{
  "d_model": 256,
  "d_mlp": 1024,
  "activation": "swiglu",
  "norm_place": "pre",
  "norm_eps": 1e-05,
  "init_std_down": 0.0,
  "lr": 0.0025,
  "warmup_steps": 360,
  "decay_fraction": 0.644,
  "doc_mask": true,
  "steps": 3675
}
Each number is 50 + 10 x the weight over the matrix's rms, rounded and kept within 0 to 99. Layers, rows and columns count from 0.

# layer 4 MLP gate, 1024x256, rms 0.0816, rows 533-537, columns 0-255
52 71 45 56 47 40 64 52 53 62 66 51 53 59 65 54 57 38 70 49 60 54 41 47 48 45 53 46 55 47 56 56 63 49 50 45 46 57 53 49 59 52 60 39 48 61 48 54 57 50 50 56 69 46 53 34 46 74 43 52 40 36 41 56 50 59 62 38 31 33 62 46 46 52 47 45 37 56 41 68 54 46 35 38 52 54 56 51 52 56 62 45 78 61 65 38 56 48 57 42 43 47 47 55 45 32 36 29 43 40 44 62 52 42 65 65 59 57 49 58 47 49 52 51 29 55 38 45 61 40 43 54 57 67 48 57 34 62 62 40 57 37 54 52 41 53 44 40 44 43 53 56 49 60 43 49 52 48 55 41 51 53 55 58 50 44 41 58 52 64 47 51 56 33 57 51 49 65 51 44 66 55 49 50 63 45 31 49 63 58 42 49 51 46 33 52 55 52 31 71 54 49 45 63 42 62 50 53 37 54 65 52 61 47 46 49 56 54 49 57 45 50 43 45 48 57 53 57 48 48 46 58 39 55 68 42 57 49 64 34 58 62 35 62 62 73 58 43 30 46 51 57 55 48 42 75
47 58 69 35 39 55 61 43 49 53 54 53 53 42 46 48 66 35 51 64 46 47 44 51 62 67 64 47 46 49 41 47 48 38 62 48 49 70 37 41 62 51 54 57 62 44 50 40 52 33 36 54 49 34 50 53 52 33 55 48 50 55 61 55 49 67 61 42 47 52 58 56 45 48 46 45 46 68 46 51 34 61 52 48 59 46 45 53 54 48 60 57 45 50 50 58 62 52 66 32 50 41 46 63 41 41 67 46 55 66 31 32 35 56 56 50 42 52 54 44 56 53 32 53 50 48 44 51 56 42 71 57 69 55 32 47 58 41 55 38 52 55 33 45 40 47 37 77 44 61 41 54 62 51 43 39 69 65 65 32 61 69 66 55 42 42 70 31 50 46 61 56 49 35 63 45 38 47 37 44 11 53 46 54 45 68 51 39 39 51 69 56 55 49 52 36 53 49 58 52 40 68 30 56 60 44 53 64 49 53 53 45 52 76 47 48 50 46 56 45 61 62 55 49 65 65 65 73 62 41 50 59 67 31 44 29 56 44 56 47 53 59 57 54 50 40 47 39 59 42 35 47 45 53 46 64
59 45 29 56 49 54 53 39 48 52 59 40 72 52 39 50 60 57 54 36 46 70 66 52 45 30 61 50 46 54 66 54 69 43 69 39 60 67 69 58 58 50 56 61 62 50 52 56 48 53 57 52 51 47 29 59 66 37 49 55 57 37 51 44 49 41 45 41 40 43 48 41 57 53 47 48 36 53 61 56 63 68 62 45 46 66 64 64 43 57 47 60 41 56 59 52 68 53 35 43 52 62 56 39 49 50 59 51 60 33 64 54 48 46 49 65 42 42 49 49 45 52 61 46 35 48 28 55 50 50 67 66 68 38 45 29 48 48 43 47 59 53 46 66 43 43 45 53 35 45 58 69 44 74 56 58 65 38 50 62 63 47 66 43 54 57 55 61 31 57 53 58 50 40 40 50 40 63 51 39 37 34 75 57 64 33 52 64 42 45 51 72 56 42 44 57 46 67 44 60 48 41 64 45 52 68 42 56 47 42 39 41 42 48 40 51 78 51 51 47 68 54 64 50 59 54 45 62 52 44 50 28 58 42 59 40 37 44 59 52 43 50 63 54 64 49 13 43 39 46 71 49 44 32 49 48
42 47 49 60 54 53 51 57 60 55 53 59 52 68 58 51 57 35 47 57 52 68 47 39 47 53 42 51 43 56 49 62 54 42 66 57 48 40 44 34 40 34 56 61 42 39 41 32 47 48 54 48 53 40 40 49 51 49 39 35 54 67 44 50 44 51 63 54 47 34 55 54 52 37 43 54 50 29 77 61 46 43 45 50 57 52 53 53 47 60 46 52 57 80 53 48 49 44 42 49 48 53 65 43 46 69 51 44 45 43 42 55 46 34 47 44 56 59 42 30 48 45 32 55 47 62 52 46 65 67 64 52 62 59 47 51 56 33 47 50 37 53 46 57 51 54 45 45 51 59 53 46 44 61 53 54 52 57 56 57 55 45 55 46 57 55 53 52 60 64 63 70 59 49 51 35 55 37 53 54 37 66 47 67 65 59 52 46 54 69 33 74 43 45 56 26 19 45 52 52 47 45 40 38 52 69 65 44 41 39 61 55 37 54 55 54 59 32 62 60 59 46 57 64 52 51 54 70 58 42 38 55 63 53 64 42 45 51 48 65 52 48 63 53 33 53 36 49 64 63 43 64 49 32 50 52
47 59 40 56 54 52 70 51 54 57 65 42 44 44 64 46 49 67 62 63 33 52 45 59 58 60 66 58 48 43 56 61 73 66 70 48 52 36 40 40 56 39 62 39 59 44 61 50 50 61 51 69 46 59 37 55 44 56 43 45 38 37 76 58 67 58 63 53 71 42 42 58 57 49 53 32 51 39 46 50 41 41 54 43 64 48 56 40 54 48 43 43 54 47 54 39 44 56 37 66 55 53 46 54 57 62 43 45 54 48 48 28 65 50 44 46 53 60 43 43 53 50 50 51 45 71 62 50 44 51 44 50 37 33 58 44 54 50 48 42 55 66 38 45 60 78 63 49 53 59 36 32 43 57 48 37 63 53 67 49 49 47 39 48 68 41 21 47 44 41 50 43 43 50 31 52 58 46 29 49 35 40 55 44 46 43 43 66 62 68 75 43 66 73 53 47 50 45 54 49 70 41 31 53 38 56 39 52 41 48 51 46 64 61 55 73 64 62 50 51 46 50 51 50 63 66 61 59 57 58 43 60 49 45 64 42 47 49 49 39 35 44 51 53 49 42 54 52 52 52 59 36 45 49 30 65
# layer 4 MLP up, 1024x256, rms 0.076, rows 533-536, columns 0-255
39 43 44 55 41 38 65 32 59 76 53 42 31 53 55 52 46 46 46 65 40 41 42 52 50 54 52 51 40 35 67 48 49 49 46 54 43 37 41 52 73 47 62 50 47 57 53 38 43 46 36 65 61 41 54 41 41 48 42 64 36 53 61 51 57 27 68 61 50 44 57 46 58 48 41 43 50 41 49 58 46 47 52 27 46 45 45 37 53 67 51 51 63 60 48 57 47 52 62 53 51 58 43 45 55 52 32 33 52 47 59 46 64 65 56 59 51 62 61 41 38 54 45 48 43 47 62 46 49 50 61 50 48 42 50 57 43 45 47 60 46 39 48 54 51 51 32 54 45 48 55 56 44 47 44 58 53 49 62 49 60 46 56 43 44 56 58 57 61 50 40 58 51 50 59 42 39 65 44 42 60 51 60 62 56 47 52 49 54 49 53 53 61 50 43 46 50 71 34 59 48 55 40 65 53 52 50 58 49 62 58 39 38 56 53 47 50 48 76 55 43 41 48 42 41 62 41 48 57 35 33 37 42 65 60 52 44 39 70 41 51 55 41 47 52 52 49 39 34 64 50 56 48 61 37 60
53 63 46 45 44 53 53 54 47 77 53 46 39 56 62 44 51 48 40 50 56 56 57 49 54 40 41 37 32 41 55 60 32 58 57 72 38 44 42 49 49 35 27 52 48 57 43 49 66 27 49 44 51 47 67 46 45 39 40 64 59 39 45 38 55 57 49 64 62 49 26 58 58 66 56 64 62 44 37 43 59 57 21 54 49 37 66 44 55 42 49 53 54 69 48 42 45 53 45 46 56 69 75 43 57 46 34 64 34 59 65 25 54 48 41 76 49 56 47 48 51 51 44 54 38 40 55 66 46 47 45 65 39 30 78 34 43 51 37 44 48 63 42 47 61 35 36 56 22 41 64 63 52 48 44 51 47 35 53 63 61 42 50 55 41 54 59 49 78 48 55 77 28 46 47 46 46 47 52 39 60 55 55 51 45 47 44 42 48 41 47 52 51 53 41 65 63 46 55 75 59 27 48 46 47 55 58 62 40 62 43 56 32 46 55 42 43 57 55 63 37 52 37 47 61 54 43 52 44 53 36 56 56 58 40 28 43 45 45 25 35 58 56 66 43 59 52 71 43 71 64 43 35 38 62 35
43 45 42 50 33 77 53 39 49 37 26 51 48 49 36 57 53 51 50 57 57 43 45 77 57 62 57 41 56 47 35 56 46 56 58 44 58 34 61 51 59 49 54 61 49 42 53 47 29 40 45 50 50 36 40 59 56 65 44 49 42 53 43 09 51 40 54 49 46 49 54 23 44 48 22 46 67 41 47 64 51 40 48 50 67 65 41 54 52 60 49 57 48 53 57 48 49 49 49 58 66 59 51 70 72 55 80 51 52 49 42 50 38 54 39 60 56 59 35 44 58 55 55 33 41 41 40 40 44 49 50 38 65 52 42 29 55 50 66 58 64 59 27 56 28 47 37 63 39 44 37 31 48 58 62 48 57 54 24 57 62 42 39 46 59 48 58 59 36 46 44 33 51 49 58 49 55 50 60 44 34 47 44 71 58 39 43 60 36 49 50 30 39 42 45 29 71 29 50 37 53 51 66 46 48 60 34 42 43 63 48 50 72 51 53 42 66 40 59 68 59 59 64 43 38 61 47 54 46 63 52 44 73 48 54 55 47 59 47 70 56 34 56 57 66 48 49 40 57 52 44 32 35 54 64 37
38 40 43 54 35 60 62 56 58 33 67 38 51 54 65 48 50 52 63 57 51 63 64 54 63 59 49 63 65 42 34 27 63 47 54 71 69 47 61 57 51 71 35 38 42 57 43 34 67 67 41 49 63 56 48 39 43 50 60 39 45 56 43 30 55 48 45 51 70 55 46 53 64 43 51 42 68 42 69 55 47 41 42 64 57 38 43 51 41 43 42 42 35 33 58 57 58 55 41 47 54 46 58 56 53 40 49 53 38 68 35 41 25 51 59 56 59 47 49 42 47 39 44 48 59 56 56 54 42 58 55 78 44 44 58 62 55 40 37 48 45 34 54 59 32 52 47 43 54 53 37 52 57 36 46 51 43 54 41 33 45 48 49 51 63 44 50 49 42 49 56 37 34 47 68 41 42 47 39 52 51 50 50 59 53 45 49 64 57 42 42 62 66 47 66 43 44 34 63 60 51 52 47 46 52 47 63 35 54 59 59 47 54 57 52 69 54 63 55 77 49 34 64 41 57 50 42 52 51 64 46 47 43 51 38 70 59 32 39 32 49 65 56 50 52 50 32 45 66 49 50 55 33 44 56 46
# layer 4 MLP down (transposed), 1024x256, rms 0.0754, rows 533-536, columns 0-255
54 64 45 44 41 40 52 57 53 57 67 22 54 48 47 69 38 60 33 57 56 53 52 50 39 53 49 43 34 43 60 55 41 45 49 57 44 33 50 62 52 47 53 64 40 58 38 45 48 53 45 62 63 48 54 43 37 58 34 42 31 58 63 49 64 51 64 48 57 41 54 55 47 64 41 51 45 68 53 49 36 37 59 56 65 45 43 37 40 55 81 44 52 61 42 52 53 40 49 49 58 41 40 46 64 54 38 34 49 39 55 47 65 48 69 57 64 61 54 44 40 50 43 50 38 58 49 55 67 50 49 48 54 38 50 43 37 48 41 44 45 42 56 50 50 49 56 37 40 63 42 45 62 48 35 42 37 54 50 57 54 47 49 53 46 60 49 50 66 46 31 47 55 51 49 51 30 64 56 35 52 54 46 57 56 49 43 52 51 61 32 31 62 39 50 34 53 63 57 53 55 48 60 53 43 51 47 50 48 66 48 65 57 54 48 45 39 46 40 60 51 45 46 36 50 51 49 32 30 62 56 65 53 51 46 47 52 70 52 49 63 54 55 39 38 59 55 46 40 70 47 54 43 51 40 29
50 46 60 72 33 36 34 49 54 64 42 52 71 53 57 40 56 32 41 27 61 48 66 59 55 70 58 61 38 52 40 48 54 53 47 52 52 54 67 52 47 44 34 52 45 52 60 39 53 46 64 54 45 52 42 45 48 50 61 38 57 39 35 50 56 50 49 48 64 45 47 50 48 61 43 66 84 55 42 55 29 43 56 60 46 40 66 32 42 59 45 66 27 65 37 49 43 51 42 28 71 44 64 40 47 34 51 53 60 37 63 45 45 48 59 49 63 45 31 54 29 50 34 60 72 46 67 53 58 48 32 43 51 60 44 68 49 36 55 44 56 34 50 73 44 55 50 43 39 40 43 45 38 55 60 68 59 59 54 53 56 68 51 57 28 58 80 37 67 59 52 42 35 56 50 47 39 36 39 56 68 53 68 50 35 67 67 35 52 52 36 38 38 52 56 53 44 47 44 47 39 50 36 51 47 55 58 42 38 48 58 55 77 52 47 48 32 39 55 59 56 50 40 40 47 45 74 55 46 73 34 38 58 43 51 60 71 43 40 42 37 54 49 54 39 51 49 60 51 30 61 41 42 49 61 52
55 42 49 42 41 27 54 60 32 58 47 55 55 46 55 36 52 58 42 42 58 65 43 50 31 38 46 73 50 48 32 63 58 51 43 44 49 43 50 47 58 41 48 37 49 43 49 63 45 46 64 39 51 53 42 65 61 44 37 56 48 48 44 69 50 51 44 17 51 41 44 33 52 54 41 41 71 38 45 56 54 57 45 41 59 71 35 54 49 61 50 33 32 61 55 63 54 58 24 48 77 48 48 57 63 46 53 48 55 52 53 30 58 63 47 54 47 53 35 33 51 53 52 51 49 53 72 58 47 42 54 45 40 46 46 53 41 59 37 55 75 48 48 60 56 58 54 51 55 49 58 62 50 26 44 38 52 41 43 44 45 62 51 46 45 41 55 65 40 34 45 49 36 54 47 56 56 31 51 90 27 39 49 49 60 54 53 59 32 53 23 60 40 51 30 52 55 45 53 38 59 44 62 29 46 51 55 60 63 58 44 42 77 36 62 56 53 60 67 36 44 47 58 47 65 52 49 57 46 42 51 53 61 63 39 67 46 57 45 68 41 62 66 74 46 36 54 56 47 29 52 45 42 45 63 65
43 50 43 51 57 64 53 56 45 49 59 55 60 43 42 48 54 55 39 50 66 72 29 63 55 72 56 58 64 51 53 41 66 45 56 51 51 61 53 56 55 48 38 57 54 63 40 51 47 68 59 63 36 53 52 46 62 61 45 54 53 41 52 64 45 68 29 49 65 52 55 43 56 35 60 59 48 43 58 45 60 44 57 39 55 59 29 37 41 55 53 61 46 57 55 47 54 46 69 46 55 48 46 58 61 56 50 64 54 61 65 48 49 40 58 45 64 43 28 51 52 42 48 64 47 49 39 60 60 55 38 57 40 52 54 69 33 61 54 24 45 38 63 53 46 52 56 64 52 54 77 52 49 47 26 38 67 53 45 34 65 40 54 45 47 38 58 56 49 54 41 52 50 44 68 40 31 44 55 62 37 46 56 53 46 37 44 63 39 41 55 40 62 53 39 32 40 52 54 56 63 44 61 57 60 53 46 39 41 54 29 37 59 58 47 73 37 58 42 57 42 27 51 39 52 41 42 64 53 67 65 57 61 51 55 50 52 49 48 33 46 39 61 52 47 42 56 48 34 65 44 54 45 61 65 46